config = dict(
    n_layer=12,
    d_model=96,
    n_head=2,
    n_kv_head=1,
    head_dim=64,
    d_mlp=256,
    vocab_size=2048,
    activation='swiglu',
    norm='layernorm',
    norm_place='pre',
    norm_eps=1e-05,
    positions='rope',
    rope_base=3660.0,
    rope_fraction=1.0,
    qk_norm=True,
    attn_scale=0.125,
    bias='none',
    tie_embeddings=False,
    parallel_block=False,
    init='normal',
    init_std_qkv=0.0617,
    init_std_o=0.0,
    init_std_up=0.0617,
    init_std_down=0.0,
    optimizer='soap_variant',
    lr=0.00601,
    lr_mult_qkv=0.4,
    lr_mult_o=0.949,
    beta1=0.95,
    beta2=0.99,
    lr_head=0.0134,
    grad_clip=0.5,
    warmup_steps=57,
    schedule='wsd',
    decay_fraction=0.831,
    decay_shape='linear',
    final_lr_fraction=0.1,
    batch_tokens=32768,
    seq_len=256,
    doc_mask=True,
    train_tokens=103300000,
    steps=3153,
    dataset='wikipedia_en',
)
Each number is 128 + 24 x the weight over its row's rms, rounded and kept within 0 to 255. Layers, rows and columns count from 0. The size above them is the row's rms in percent of the matrix's.

# layer 5 MLP up, 256x96, rms 0.192, rows 184-250, columns 32-63
size [106  99  84 100  92 101 105  98  95 105  97 100  90  98 126  95  97  97  92 100  91 105  94  97 102  93  99 101 104 104  99 106 104 101  99  97  96 101  97 103  91 103  97  92  97  97 103 100 101  95 103  98  92  88  96  99 106 102 101 106 119 105 114  98 119 101  97]
[[134 139 147 148 125 142 128  95 132 112 134 128 129 109  92 146 141 118 173 133 162 121 158  90 161 147 107  90 122 131 133  41]
 [ 91 180 105 124 158 138 117  76 133 140  85 163 144 134 133 144 100 141 131  87 106 132 130  92 120 141 152 143 160 126 102 104]
 [168 133 106 132 131 100 161 122 120 124 174 128 144 120 123 151 155  87 147  89 129 104 123 124 144 143 168 137 128 126 126 126]
 [ 98 129 129 174 144 134 153  87 106 130 141 143 182 100 105 166 121 144  94 113 109 119 105 117 134 145  97 147 140 146 129 138]
 [107 102 162 123 115 116 103 120 138 135  90 132 131 145 150 186 131 159  74 123 167 176 126 117 166 154 109 146 108 122 126  99]
 [140 179 140 147 111 126 102 130 131 148 137 154 127 145  61 145 151 118 139 117  72 116 129 122 136 108 129 137 105 145 111 115]
 [105 147 125 136  95 115 142 142  87 128 122 161 164 159 110 121  68 116 124 140 160 157 153  89 123 103 151 120 135 136 182 134]
 [137 119 130 123  92  93 121 151  79 138 109 126 122 113 126 138 137 165 138  92 173 160 104 109 137 144 130 111 164 107 106 192]
 [118 170 129 114 139  98 122 158 155 138 129  96  82 121 133  88 169 162 134 141 135  84 115 124 163  96 154 165 111 146 142 150]
 [128 139 121 151 123 113 141 118 113 112 116 146  74 182 121 167 148 113 131 144 147  94 142 119 174 141 138 161  97  97 134 166]
 [100  92 120 139 140  96 135 149  95 143 114 140 158  85 128 121 133 130 128 103 134 159 151 182 113 148 110 117 145 136 110 154]
 [ 92 105 138 160 174 136 145 133 133 102 118 151 128 153 151 104 164 116 130  93 139 179 128 148  96 106  83 111 135 140 112  84]
 [115 100  89 171 128  92 108 101 128 132 109  71 125 128 120 148 117 123 123 131 153 162 112 178  75 124  82 110 135 116 129 146]
 [101  93 152  96 137 121 115 112 122 121 130 109 178 119 133  63 118 106 115 140 118 120 150 126 154 133 166 104 172 129 134 143]
 [149 121 125 159 114 130  90 165 104 100 108 145 134 136 127 170 172  99 110  72 124 117 121  94 151 126 154 165  96 117 101 113]
 [114 102  94 133 114 116 157 134 136 136 140 137 131 112 133 148 141 119 108  85 142 157 126 116 141  60 118  84 133 141 110 156]
 [133 162 105 127 142 130 132 132 122 117 118 108 135 109 121  95 140 124 145 150  93 123 108 179 165  77 118 155 145 163 169 161]
 [ 73  87 166 120 134  97 115  96 122  93 143 123 139 136  84 150 133 114 127 125 139 166  80 128 145 110  94 167 117  95  98 115]
 [204 124 164 127 143 112 123 143 143  93 134 145 156 101 121  72 150 156  93 108 112 158 125 133 154 124 127  85 115 106 138 148]
 [129 136 145 184 101 121 113 124  82 160 139  95 165 111 137 108 119 118 140 116 124 116  95 131 153 124 103 133 114 163 121 125]
 [154  96  89 134 160 107 131 114 106 146 105 129 108 114 166 106 116 180 126  81 136 111 192 154 100 110 134 150  83 143 118 135]
 [186 167 137 141 111  73 128 105 185 139 155 103 116 151 113 130 170 145 124  76 144 136 113 122 149 151 124 125 121 105 135  94]
 [124 112 103 144 144 120  84 123 144 102 141 173 166 109  92 113 116 124 141 154 143 168 128 127 164  97  88 157 104 104 104 126]
 [144 156 165 145 141 102 149 116 112 124 115 146 136 126 162 145 152 128 130 118  87 135 143 162 158 154 171 144 130 121  77 128]
 [130 163 132  55 113 123 145 132 154 122 125 127 128 170 108  88 101  94 113 108  94 116 129 102 188 113 120 109 107 145 104 143]
 [107 124  88 131 123 140 128  98 136 125 143 149 139  95 105 143 131 124 128  98 100 113 111 130  95  85 104 138 104 148 140 128]
 [169 126 101 118 119 168 112 111 142 106 112  91 138 121 110 135 124 101 189 106  88 132 159 144 112 163 138  86 169 111  98 193]
 [158 129 126 151 101 135 154 123  63 131 166 205 128 167 101 119  84 140  88 125 163 171 183 138 130 134 154 111 140 116 122 181]
 [128 123 108  95 168  92 106 124  89 115 102  97 116  94 117 126 126 119 168 145 136 118 142 108 137 147 104 153 194 119 139 101]
 [ 75 129 126 110 121 133 135  92 148 107 181 142  66  89 128 101 143 111 121 106 112 131 141 126 129  95 137 103 131 110 129 140]
 [133 121 149 101 101 132 121 123 174 120 141 169 149  77 170 146 113 105 131 128 179 143 133 106 166 162 153 130 143 168 137 117]
 [146 104 110 111  79 150 128 127 118 155 137 149 117  98 117 116 107 133 145 130 143 131 162 118 116 110  95  85 136 168 129 139]
 [122 132 138 128  83 132 146 111 174 175 154  81 112 121  76 149  94 187 159 132 102 169 138 129 115  76 126  92 154 122 118 125]
 [ 97 164 135 152  88 108 157 153 102 140 100 111 103 148 137  95 149 138 113 147 100 101 114 112  98 150 158 163 138 129 113 120]
 [ 91 147 154 100 106 135 141 139  97 123 133  75 100 123 162 119 157 127 134 124 101 119 151 157  81 161  93 138  79 109 159 135]
 [178 128 122 157 112 166 123 108 147 111 137 141 169 112 111  97 121 111 135 162 117 153 140 107 162 160 125  91 154 132 145 131]
 [139  75 116 115 121 179 121 127 166 137 120 117 153 134 141 145 146 158 110 148 148 129 164 109 120 159 141 101  97 120  91 111]
 [126 125 124 186 162 122 118  97 134 139 130 122 119 133 100 104 151  92 142  86 123 122 118 121 127 162 130 131 126 163 128 118]
 [163 141 115 124 117 119 171 120 147 153 137 170 162 155  90 136 112 152 122 134 165 138  85 167 197 119 131  96 144 123 131 151]
 [134  96 115 151 147 159 110  83 102 124  86 150 124 121 137 125 120 160 126 127 137 157 107 111 104  98 116 127 102  93 144 114]
 [ 76 143 159 110 103 138 109 114 111 145 150 117 129  83  86 158 136 132 169 104 183 168 129 132 120  89  99  93 125 164 119 131]
 [171 110 119 118 165 150 134 204 136 164 147 111 121 127 136 118 115 113 163 107 150 157 136 122 151 119 159 117  93 139 102 128]
 [148 185 132 120 111 118 165  91 143 150 132 110 123 107 162 141  90 132 150 133 129 143 148 141 114  84 133 167 128 122 126 103]
 [176 129 128 166 132 121 112 145 131 114  94 167  89 106  66 107 131  97 126 162 126 115 103 151 153 125 159 119 123 116 116 153]
 [139 123 135  93 144  96 156  90 122  83 128 143 117 144 118  89 150  95  85 127 169 160 175  94 185 142 151 120 129 112 127 130]
 [150 127 131 127 106  94  85 110 142  98 148 132  99 202 107 160 120 143 161 123 108 138 140 147 115 140 108 174  77 128 103 119]
 [146 120 142 123 159 105  86 101 132 109 145 146 132 147 167 132 175 109 116 117 111 123 117  87 102 146 117  89 110  93 160 160]
 [ 81 103 124 108 147 150 157 150 164  80  79 153 109  73 126 131 150 126 153 131 133 147 121 129  95 164 135 159 177 129 114 114]
 [133  95 138  85 160 132 113 105 134 157 158 134 135  77 100 119 149 131 128 144 134 146  98 135 143 121 119 100 129 145 151 103]
 [112  94 156 139 121 140 120 149 130 150 138 104 134 120 142 123 122 160 108 139 154 113 147 137 153  60 118 137 125  82 106  97]
 [136 155 101 151 125 107 107 107 123 126 155 105 121 158 160 118  72 139  92 125 137 145  91 130 120 151  90  73 118 139 139 145]
 [120 156 119 135 115 109 161 128 111 135 131 165 107  99 117 150 140 112 128  74  95 109 105 118 191 111 100 149 126 133 141 148]
 [145 133 112 112 161 126 141 175 144 110 107 154 126 117 104  93 145 113  98 133 177 175 101 149 105 132 105 139 120 135 136 131]
 [116 150 165  85 121 162 178 104 158  70 131 119 113 111 122 139 131 101 110 129 155 102 121 150 149 164 163 120 114 101 151 117]
 [108 110 122 117 167 146 155 129 138 120 109 125 146 171 136 119 167 125 170  93 163 133 116 103 112 155 111 105  81 142 110 152]
 [157 166  76  78 137 162 177 157 112 122 147 163 107 105 152 151 101 142 126 163 167  96 121 141 131 161 122 136 112 102 130 155]
 [146 130 154 122 132 147 152 150 124 140 109 124 142  89  88 127 124 159 140 120 134 102 106 146  97 141 173 145  94  98 144 123]
 [164 145  95 146  91 100 118 122 150 111 167 146 154 144 141  94 111 131 146 133 140 111 142 165 126 119 132 102 149 178 112 114]
 [135 156 106 163 117  62 121 137  92  93 151 110 117 141 115 140 103 151 205 114 100 125 110 131 137 108 123 118  88  87 122 137]
 [130 124 128 117 100 137  88 117 145 105 141 114 186 167 119 190  58 118 128 121 112 115 140 105  98 139 149 111 163 137 149 103]
 [135 133 140 102 101 116 165 137 150 154  96 168 149 141  95 163 139 146 119 187 137  82  99 148 123 119 107 137 119 159 135 136]
 [150 115 139 124  71 142  85  94 121 155  78 157 117 142 122 134 104  93  99 112 108 107  99 104 129 132 152 125 125 155  94 183]
 [105 110 124 107 128 110 117 147 131 164 163 139 116 145 140 123  73 132 149 138 121  97  98  91 116 136 115 148  93 139 192 120]
 [141 128 112 121 169 123 128 114 116 134  92 146 120  77 118 129 131 128 151 142 112 142 132 117 106 141 151 122 142  96 106 112]
 [153 155 161  75 110 181 169 120 120 104 152 140 163 179 130 119 151 130 106 115  78 166 140 152 119 113 108 120 162 109 106 114]
 [108 102 144  91 144 145  96 125 114  88 129 127 131 154 134 125 143 147  94 130  94 125 124 152 109 177 137 114 141 141 187 155]
 [127 100 175 150 132 180 101 140 161 102 107 115 112 103 139  98 128 149 105 102 122 139 101 130 144 126 116  76 125 145 109 112]]
# layer 5 MLP down (transposed), 256x96, rms 0.173, rows 184-250, columns 32-63
size [ 99 103  99 102  97  99 101 100  98 102  99  97  93 100 116  96 107  94  94  97 100 106 101  98  98  94 106  98 102 100  98 105 102 101 106  94  96 104 106  91  95 109  96  94  97  98 107  98 101 104  98  99 100  92  99  96 107 104  99 104 103 102 110 103 109  99  98]
[[145 136 143 117 149 127 113 141 138 145 151 124 105 100 105 141 135 147  86 120 157 120 109  97  88 146 118 121 114 115 117 162]
 [ 95 111 140 145 114 127 139 109  87 126 124 102 138 127 162 138 140 162 151 132 129 123  95 120 139  75 120 140 138 100 148 128]
 [149 125 123 169  93 144 129 130 128 151 184 108 146 107 157 164 126 101 157 106 154  87 150 134 112 159 133 118 113 129  98 154]
 [104 166 125 102 146 164 113 110 133 125 130 138  87 140 107 113  78 130 154 146 100 141  90 119 122 177 148 176 110 122 170 127]
 [110 111 115 131 136 163 128 147  85 101 102 129 141 140 129 106 136  78 117 123 134 113 168 146 116 156 109 116 164 111 106 134]
 [137 200 116 122  86 111 111 138 167 120 110 144 110 136  85 151 130 111  94 120 107 138  87 119 140 156 120 101  77 104 153 121]
 [134 116 163 154 129  88  96 163 156 126 127 138 145 159 144  92 148 161  97 128 120 136 145 118 132 114 105 101  91 146  62 117]
 [115 133 153 139  87 171 136 107  93 118 155 119 157 162  95 113 110 123 193 117 124 122  98 146 139 160 156 116 136 158 135 132]
 [115 164 110 140 133 162 153  85  91 145 123 139 157 147  97 142 105 167 162 126 172 146 110 118  86 121 150  94 103  97 104 131]
 [105 147 120 147 163  91 101 107  91 102 116 134 135 148 134 120 120 193 146 102 117 126 124 125 130 151 142 124 148 105 142  72]
 [140 138 147 144 135  99  81 115 102 131 133 160 143 148 114 110 104 145 141 112 126 128 138 112 131 120 161 121  75 145 157 107]
 [ 99 127  87 115  76 108 130 119 129 175 124 107 112 130  91  97 104 119 136 175  97 156 120 133  95 135 116 150  85 118 102  95]
 [116 137 130 131 112 112 145 140 140 117 129 123 144 143  74 132 118 147  86 207 180 148 121  92 134 147 114 120 132 147 139 104]
 [149 125  95 143 118  89 156 131 138 140 134 114 153 144 146 107 135 117  91 150 113 128 126 113 159 104 113 133 104 148 110 153]
 [114 145 155  86 124 129  95 144 140 143 134 148 131 102 107 124 103 125  92 115 126 121 144 100 129 129 163 162 164 116  64 139]
 [131 121  90  98 107 131 114 125 124 121 107 184 120  94  84 127 148 135 157 146 129 156 129 116 129 113 125 133 151 121 110 125]
 [118 114 103 130 142 108 130 125 158 154 118 112 123  87 148 151 126  98 175 166 123 133 130 114  90 109 112 105  83 128 103 159]
 [122 119  75 120 110 150 151 119 124 155  89 149 107 142 148 105 114  94 109 137 121  87 108 127 120 116 149 166  91 116 110  85]
 [114 120 138 107 162 101 150 124 129  75 137 148 137 154 114 140 136 134 136 125 153 133 114 135 126 136 118  81  93 116 146  93]
 [ 99 148 137 169 124 117 118  85  95 144 164 107 165 131 127 164  80 112 110  99 142 125 144 129 128  95 119 115 131 151 131 146]
 [130 127 121 164 169 131  82 136 185 142 158 121 146 117 118 171 110 185 156 134 130 115 130 124 141 107  61 128 105 146 102 149]
 [111 130 142 106 120 157 132 100 146 155 125 143 116 163 118 101 103 129 163  91 114 116 123 158 133 131 120 121  99 103 154 118]
 [101 130  88 105 155 108 138 134 131 117 129 117 151 137 111 107 116 110  72 128 115 172 139 117 177 109 150 138 175 128 111 124]
 [100 133 166 119 114 130 147 125 130 148 153 121 132 122 123 107 113 155 117 117 146 105 118 139 135 158 111 135 143 100  98 180]
 [136 129 119 163 132 104 172  95 148  65 126 135  81  88 123 151  98 130 184 121 125 118 144 150 135 106 135 129 106 139 126 166]
 [103 175 111 159 168 104 124 123 119 142 126  85 119 170 108 117 139 138 139 153 147 114 127  76 125  82 132 138 140  94 109 115]
 [107 104 150 105 134 123 158 120 153 134 146  88 149 142  92 122 140 117 100 130 102 125 146 140  90 122 110 120 133 117  89 185]
 [151  96 104 147 162 110 143 184  90  99 155 111 134 120 120 124  85 137 142  96 152 140 112 127 113 102 159 123 126 132 156 100]
 [102 106 129 109 124 135 107 110 144 123 173 128 108 145  90 100 136 113 124 140 161 150 134 140 121 187 114 117 114 154 105 118]
 [131 134 115 107 141 133 190 136 122 152 163 162 111 151 165 135 118 134 133 138  96 129 132 131 104 158 134 123  92 121 132 131]
 [134 110 122  91 108 112 108 178 115 122  98 154 133 148 157 141  98 142 103 127 163 117 147  96 135 125 135 115 139 165 149  89]
 [107 152 153 138 119 101 100 145 120 140 159 135 173  83 109 115 147 125 128  94 143 152 155 150 138  66 146 124 127 107 112 112]
 [139 156 100 149 155 124  94 123 101 104 124 173 133 138 140 104 121 117 153 109 131 102 129 171 160 110 187 137 122 111 133  78]
 [ 85  95 142 109 133 111 147 129 151 139 139  78 104 166  94 141  92 154 115 143 120 114 115  92 108 138 144 147 114  98 142 119]
 [124 116 132 127  85 139 143 140 120 124 102 138 100 126 163 141 128 113 123 130 110 179 109  96 144 101 151 150  99 135 155 135]
 [136 149 158  94 130 133 169 123  89 155 113  88 119 108 115 139 122 136 117 128 164 113 160 135 103 175 135 145 152 149 116 123]
 [116 155 103  85 125 120 169 129  96 145 153 160 140 127 142 139  90 112 139 113  55 130 129 148 110 116 136 128 132 128 107 113]
 [139 116 100 104  86 138 140 102 174 145 144 151 150 149 139 125 108  85 133 108 131  77 124  82 160 166 148 149 129 143 130  94]
 [132 149  87 135  80 104 138 120 128 158 199 108 125 126 174 117 150 129 134 147 120 131 176 166 139 134 124 144 153 132  87 118]
 [130  88 118 159 156 145 100 162 109  94 167 140  98 105 167  95  89  94 140 128 131 144 122 148 136 141 134 135  96  98 117 120]
 [121 155 124 113 158 145 118 109  77 125 113 156  78 111 140 142 112 116 179 109 146 104 130 151 139 132  99  95 120 159 132 143]
 [137 115 124 141 113 155 119 134 125 171  90 131 112 115 119 127 164 113 103 131 123 137 152 155 159 117 158 119 121 155 110 162]
 [149 133 157 135 198  84 112 142 100 123  95  97 117 102 151 144  82 111 123 131 139 145 146 127 142  93 117 141  96 101 112 116]
 [163 132 121 101 127  99  96 152 118 128 135 151 172 128 142 129 126  88 121 116 136  96 116 107 160 142 140 144 122 128 169 141]
 [138 116 130 140 167 151 105 120 117 133 137 132 153 117 115  89 180 129 111 112 166 131 148 150 154 101  69 139 113 165 116 121]
 [136 113 109 154 128 128 117 102 122 157 102 123  95 140 145 123 119 134 136  89 155 168 150  98 118 126 120 139 102  94 153 145]
 [129 137 105 126 108 149 150 138 138 134 192  93 204 133 153 124 122 141 132 125 134 112 121 127 145  81 150 114 134  92 159 157]
 [ 84 111 137 133 152 123  93 129 146 107 145 173  73 145 126 125 171 114  96  97 117 140 129 171 120  98 100 122 133 147 113 115]
 [156 132 120 127 182 127  98 124 115 117 141 136 160 145 148 110 129 120 125 139 147 109  98 124 167 141 117 113 121 114 108 149]
 [183  91 134 103  86  83 155 138 127 139 123 114 127 136 170 130 123 154 115 127 112 130  97 106 124  92 133 121 132 120 144 128]
 [158 134  95 158 121 111 135 134 135 163 190 140 178  84 106 154 122 142 120 134  97 145 107 120 106 128 102 118  66 130 145 131]
 [131 143 148 109 138 177 136  91 134  97 138 108 157 145  75 135  96 121 134 106 109 137 111 145 163 135 116 157 119 103 114 133]
 [112 131 103 123 137 137 125 166 139 176 131 131  95 128 107 130 108 142 120  97 109 136  87 101 104  96 115 127 125  75 133 158]
 [144 122 133 126 171 134 118 154  87 169 147  65 119 154 157 138 137 165 126 115 140 148 123 130 108 113 123 144 150 143  83 157]
 [108  72 143 151 130 185 136 158 115 150 138 143 184 123 132 148 152  85 129 129 136 150 126 124  92 136 131 147 135 153 100 130]
 [ 75 140 120 126  87 145 122 176  74 132  73  82 112 135 132 109 119 133 115 114 147 141 116 150 105 117 113 107 129 109 119 162]
 [124 141 113 117  98 129 140  91 113 163 149 129 130 122 159 111 111 110 104 117  87 131 106 166  84 129 119  88  97 113 125 120]
 [122 115 133  87 107 151  91 129 109 119 128 129 182 149 153 140 120 110 124 117 124 156 146 141 115 145 148 119 137 134 140 139]
 [132 113 149 132 146 117  99 167 119 144 141 104 140 136 123 153 142 102  87 126 152 171 108 132 130 181 171 146 114 123 129 106]
 [130 166 152 105  83 123 119 115 126 101 121 132 125 146 168 153  72 153 161 139 157 133 159 132 112 120 127 122 168 117 146  99]
 [116 123  88 107 111 182 108 101 100 110 148 121 120 114 149 125 114 138 107 146 130 126 161 131 138 117 174  89 135 126 116 142]
 [111 134  65 131  73 107 110  95 147 127 129 143 126 157 110 114 118 102 142 112 119 145 103 127 119 106 121 124 109 112 109 145]
 [162 147  82 108  91 152 124 167  98 132 140 120 102 171  98 141 133 118 120 142 135 138 139 125 108  79 102 125 121 134  71 139]
 [145  85 158 130  91 108 104 147 143 105 140 158 122 109 113 150 108 178 119 140 130 128 114 135 129 111 139 118 145  82 109 118]
 [111 123 115 105 121 116 142 126 125 115 142 143 162  77 134 136 146 130 136 131 108 148 105 113 102 113 154 134 115 122 116 152]
 [106  96 149 152 112  99 145 114 100  99  94 128 141 144 110 106 118 111 158 117 153  93 138 132 121 119 115 158  92 128 122 143]
 [103 135  85 163 148 133 123 145 121 127 116 121  92 165 152  92  82 115 143 105 150 105 123 153 143 135 134  96 114  96 189 136]]
# layer 5 MLP gate, 256x96, rms 0.199, rows 185-250, columns 32-63
size [ 92  92 101  93 101 106  94 100 108  95  99  98 102 122  97 106 100  96 103  95 101  94  97 107  96 105  95 106  99 101 100 102 107  98  95  88 105  96 101  91 113  97  98 106 102 101  97 103  99  97 102  93  92  97 112 112 115  97 103 110 115 102  97 111  99  96]
[[142 107 143 126  75 129 106 149  97 117 160 144 161 137 143 115 143 127 144 138 152 127  77 108 162 100 133 104 110 115 104 130]
 [122 111 151 122 132 177 109 159 115 162 114 141  84 107 156 100 114 152 102 191 148 127 160 113 132 135 138 107 193 121 149  96]
 [111 136 140 128 123 164 181 149 157  93 136 137 130  86 184 121 119 128 128  84 151 128  94 134 101 135 182 151 166 147  92 125]
 [130 102 125 136  86 109 114 133 144 159  90 161 180 148 148 141 124 122 115 103 112 154 179 116 154 122  99 119 105 121 143 132]
 [143 159 150 105 113 101 120 193 116 141 130 100 123 157 102 120 133  96 152 142  92 136 129 106 134 100 128 139 108 154 116 107]
 [153 112 167 162 110 143 121 182 126 153 118 129 102 122 116 110 108 134 150  95 132 120 104 127 123 140 136 132 150 137 118 167]
 [117 104 117 149 117 143  81 121 103 136 103 152 102 110 100 145  68 113 118 157 112  89 150 118 109 132  77 104  66 124 137 138]
 [112 106 143 113 108 113 130 163 161  84 119 176 151 161 147 110 139 122 107 110 167 118 151 128 150  83 112 131 155 168 150 105]
 [131 136 173 169 114 161 119  98 143 150  84 139 142 138 113 133 137 121 104 136 122 124  98  96 140 116 125 147 101 167  96 128]
 [122 148 152 126 153 118  87 101 164 121 150 126 139 139  99 129 135  99  72 117 122 137 131 105 145 132 160 132 121 117 124 151]
 [112 163 112 135 127 135 104 132 164 169  89 125 142 110 102  84 158 137 157 148 124 164  93  88 138 128  92 147 127 138 123 118]
 [133 145 124  90 125 147 139 156 112 117 124 143 119 156 153 114 150 123  97 147 174 175 157 137 162 141 120 160 131 141  85 144]
 [106  92 160 122 108 108 118 128 109 135  68 147 139 162 115 141 123 148 117 101 144 168 135 121 143 127 138  95 126 136 143 128]
 [118 128 161 135  90 122  97 129 130 131 119 131 112 164 112 147 131  81 104 116 147  88 146 160 148 136 153 150 148 113 100 193]
 [122 120 139 152 127 126 111 137 154 132 182 110 124 130 133 132 123 148 132 155 150 129  78 173 153  77 151 126 137 158 146 148]
 [ 83 123 116 134 115  87  98 111 140 131 151 159 121 110 184  97 139 142 158 123 133 153 154 114 125 135 136 127 179 139  88 147]
 [152 123 131 120 124 124 100 120 169 167 142 118 110 156 158 160 142 102 131  95 132 141  92 139 161  99 126 110 129 123 168 134]
 [166 138 141  84 145 116 125 160  84  80 121  93 110 101 158 153 163 142 157 130 174 122 123 158 134 151 153 151  94 112 113 127]
 [173 134 149 154 161 117 109 145 131 112 149  92 159 145 145 140 110 114 176 153 134 120 133 114 160 132 107 108 148 150 120 151]
 [217 129 114 158 156 118 130 113  74 158 126 126 119 106 118 102 152 148  98 112 135 135 135 129 135 101 121 158 127 134 130 127]
 [104 156 177  97 111 127 162 112 150 119 123 103 138 132 140 117 119 101 112 113 112 174  77 131 207 186 111 130 106 120 114 149]
 [132 127 117 157  73 136 130 134 119 123 137 159 131 121 109 105 153 105 162 128 141 154 114  79 110  93 131 146 131 106  79  87]
 [125 162 132 112 121 130 122 115 134 107  94 129 135 143 123 152 137 124 101 130 139 157 168 129 114 131 182 182 141 115  91 144]
 [ 95 184  80 151  82 144  94 164 126 161 121 108  59 157 131 103  97 125 126 144 174 134 147 105 166 102 158 151 133 126  89 141]
 [117 104 135 140 167 147 132 147 129 129 120 106 110 134 133 104 139 110 106 159 152 117 148 122 140 143 142 125 137 143 119 124]
 [111 104 139 115  98 157 137 128 137 179 142 115 103 151 131  65 105 126 136 140 145 106  86  86 142 112  83 129 116 146 127  92]
 [174 142 147 129 116 127 156 128 172 143 145  76 119 116 141 131 121 153 152 114 156 119  73 151 115 124 142 118 101  89 140  86]
 [129 156 154 162 112 112 165 155 129 149 122 141  86 138  96 109 107 167  71 161 147 148 153 114 126  91 161 147 135 110 132 131]
 [146 149 153 133 114 140 132 114 143 151 111 140 131 150 117 139 166 102  80  95 129 126 159 105 166 101 107 120 158 143 142 142]
 [135 104 129 106 111 156 168 137 117 100 113 150 132 122 168 121 120 150 140  93 119 128 138 150 148 150 164 116 137 165 141 104]
 [ 64  90 136 146 120  99  93 165 160  81 125 141 132 101 117 134 178  92 138 144 116 141 197 146  95 150 142 145 135 111 124 179]
 [ 88 135 163 127  82 131 144 126  81 104 157  97 129 169 114 140 165 135 144 124 153 101  95 137 148  92 127 127 135 104 153  87]
 [ 97 144 111 162 133 134 163 149  94  91 105 128  75 128 109 102 137 134 153 113 102 135 117 104 138 156 111 124 144 105 113 157]
 [ 95 157 146 143 141 144 140 114 163 152 145 138 126 168  99 120  91 113 118 127 129 132 129 114 170  97 145 133 103 158  97 104]
 [119 146 107 170 122 127 101  80 101 133  92  94 151 135 102 159 137 126 117 110 129 136 115  97 133 133 135 109  83 112  79  63]
 [137 126 114 135 132 126  65 127 137 135 140 128  90  96 110 165 176 134 116 122 174 110 112 120 127 124 175 111 125 161 139 157]
 [121 122 173 166 125 114 130 121 148 111 113 128 137 163 145 115 138 110 154 140 175  80 148 134 166 143 119 106 165 158 111 137]
 [ 99 123 117 107 153 132 119 137 154 112 134 145 137 151 145 135 145  81 102 135 123 109 115 121 129 144 102 150 124  96  92 123]
 [130 119 149 124 147 198 107 151 104 110 139 140 125 135 155 125 134  89 158 157 152 107 107 120 160 151 122 122  64 113 157 149]
 [121 124 151 125 183 150 164 103 164 152 120 177 144  91 129 133 162 123 140  79 150 125 123 136 123 108 168 125 109 107 144 131]
 [ 95 153 142 146 131 130  90 134 134 127 177 120 128 138 151 111  86 150 182  80 156 173 100 135 171  82 142 112 182 118 115 132]
 [136 138 103  98 114 146  95 144 122 102 153 161 109 153  76 124 136  90 166 126 138 121 110 160 131 131  82 124 119 193 136 130]
 [124 174 155  84 121  71  72 102 137 127 148 155 107 133 135 139 117 110 139 136 144 135 156 135 142 107 106 113 104  82 155 140]
 [166 139 147 107 163 108 116 140 115 128 129 130 149 170 158 131  76 120 161  95 105 141 140  95 100 136 115 115 101 113 158 144]
 [144 118 129 101 153 137 158 139 141 137  92  94 146  92 128 103 126 114 142 110 149  99 158 117 132 106 134 118 149 114  92 155]
 [114 120  91 135 109 105 142 143 157 168 128 123 115  88  94  93 162 104 144 151 155 132  91 147 168 113 152 183 122 138 135 120]
 [132 143 148  97 119 135 132  82 119 144 125 166 135 104 153 117 110 176 104 131 144 122 110  87 165 103 136 113 123 106  95 140]
 [110 140 137 156 137 177 158 157 148 139 113 143 132 128 119 138 150 113 132 102 103 161 138 102 114 119 101 110 153 104 115 125]
 [146 161 176 170 100 159 142 165 154 178 114 146 130 150 127  82 111  99  94 109 121 129 148 118 168 106 134  95 118 132 153 114]
 [117 148  71 174 120 120 113 159 153 152 138 117 127 127 136  89 122 129  49 132 134 153 136 130 107 140 128 102 112 136 133 152]
 [167 116  92 146  99 108 130 171 160 189 102 144 118 123 147 118 127 143 142 133 123 173 106  99 156 101 142 166  94 125 155 132]
 [127 130 121 110 105 145 122 115 135 140 144 113 137 153 154 109  99 112 154 146 103 115 114 143 100 127 134 135 118 123 120 153]
 [137 148 148 116 176 132 109 145  96 128 113 128 132 124 121 154 176 127 129  96 145 160 106  97 137 144 108 137 142  83 164 144]
 [104 147 155 128 112 157 119  96 103 105 120 122 125  94 101  96 130 110 116 169 124 127 167  81 109 124 138 138 150  69 103 129]
 [132 139 190 148 113 121 106 130 154 164 154 113 113 154 120 116 122 129 116 108 147 157  97 131 120 135 143 138 118 138 178 104]
 [137 126 140 124 113 128 162 162 107 185 128 144 102 149 163 151 115 120 158 104 125  90 137 115 138 120 146 179 142 153 135 119]
 [153 138 136 146 168 122 116 119 139 159 105 147 137 128 130 146 130 124 163 101 130  84  91 118 126 140 155  95 115  99 133 134]
 [108 145 122 127 133 110 124 154 148 132 125 155 129 122 137 181 133 135 145 154 125 131 147 176 111 154 133 114  99  84 122 125]
 [159 125 138 177 113 166 117 136 121 102 122 111 107  69 126 134 160 106 161 105 117 112 140 141 144 113 126 150 140 113  98 108]
 [103 144 163 165 152 156  80 127 140 130 102  77 114 125 151 102  79 115 114 138 131 168  91 152 106 121 109 128 116 138 155 155]
 [117  83 135 109  96 162  97 106 120 128 104 159 128 137 144  79 108 118 134 129 132 120  91  92 139 136 154 100 136 129 110 142]
 [119  66 154 132 151 128 107 112  97 127 124 104 110 116 114 114 145 143 129 105 165 107 128  96 143 114 130 133 168 127 130 140]
 [153  93 129 140  76 157 106 125 126 162 127 111 105  87 150 107 104 180 112 134 160 135 124 151 131 130 101 132 101  84 150 137]
 [ 90 150 102 210 128 125 105 165 116 147 108 127 132  79 124 150 111  70 143  77 137 128 158  98 178 150 108 114 162 117 129 128]
 [146 139 160 107  90 150 175 165 173 133 127 135 141 166 138 108 137 109 129 147 138 119  94 152 135 140 109 144 135 121 113 114]
 [148 104 180 138 125 133 114  87  99 167 136 185 158 108 147 105 133 126 124 153 110 134 144 145 125 110 140 131 133 131 122 147]]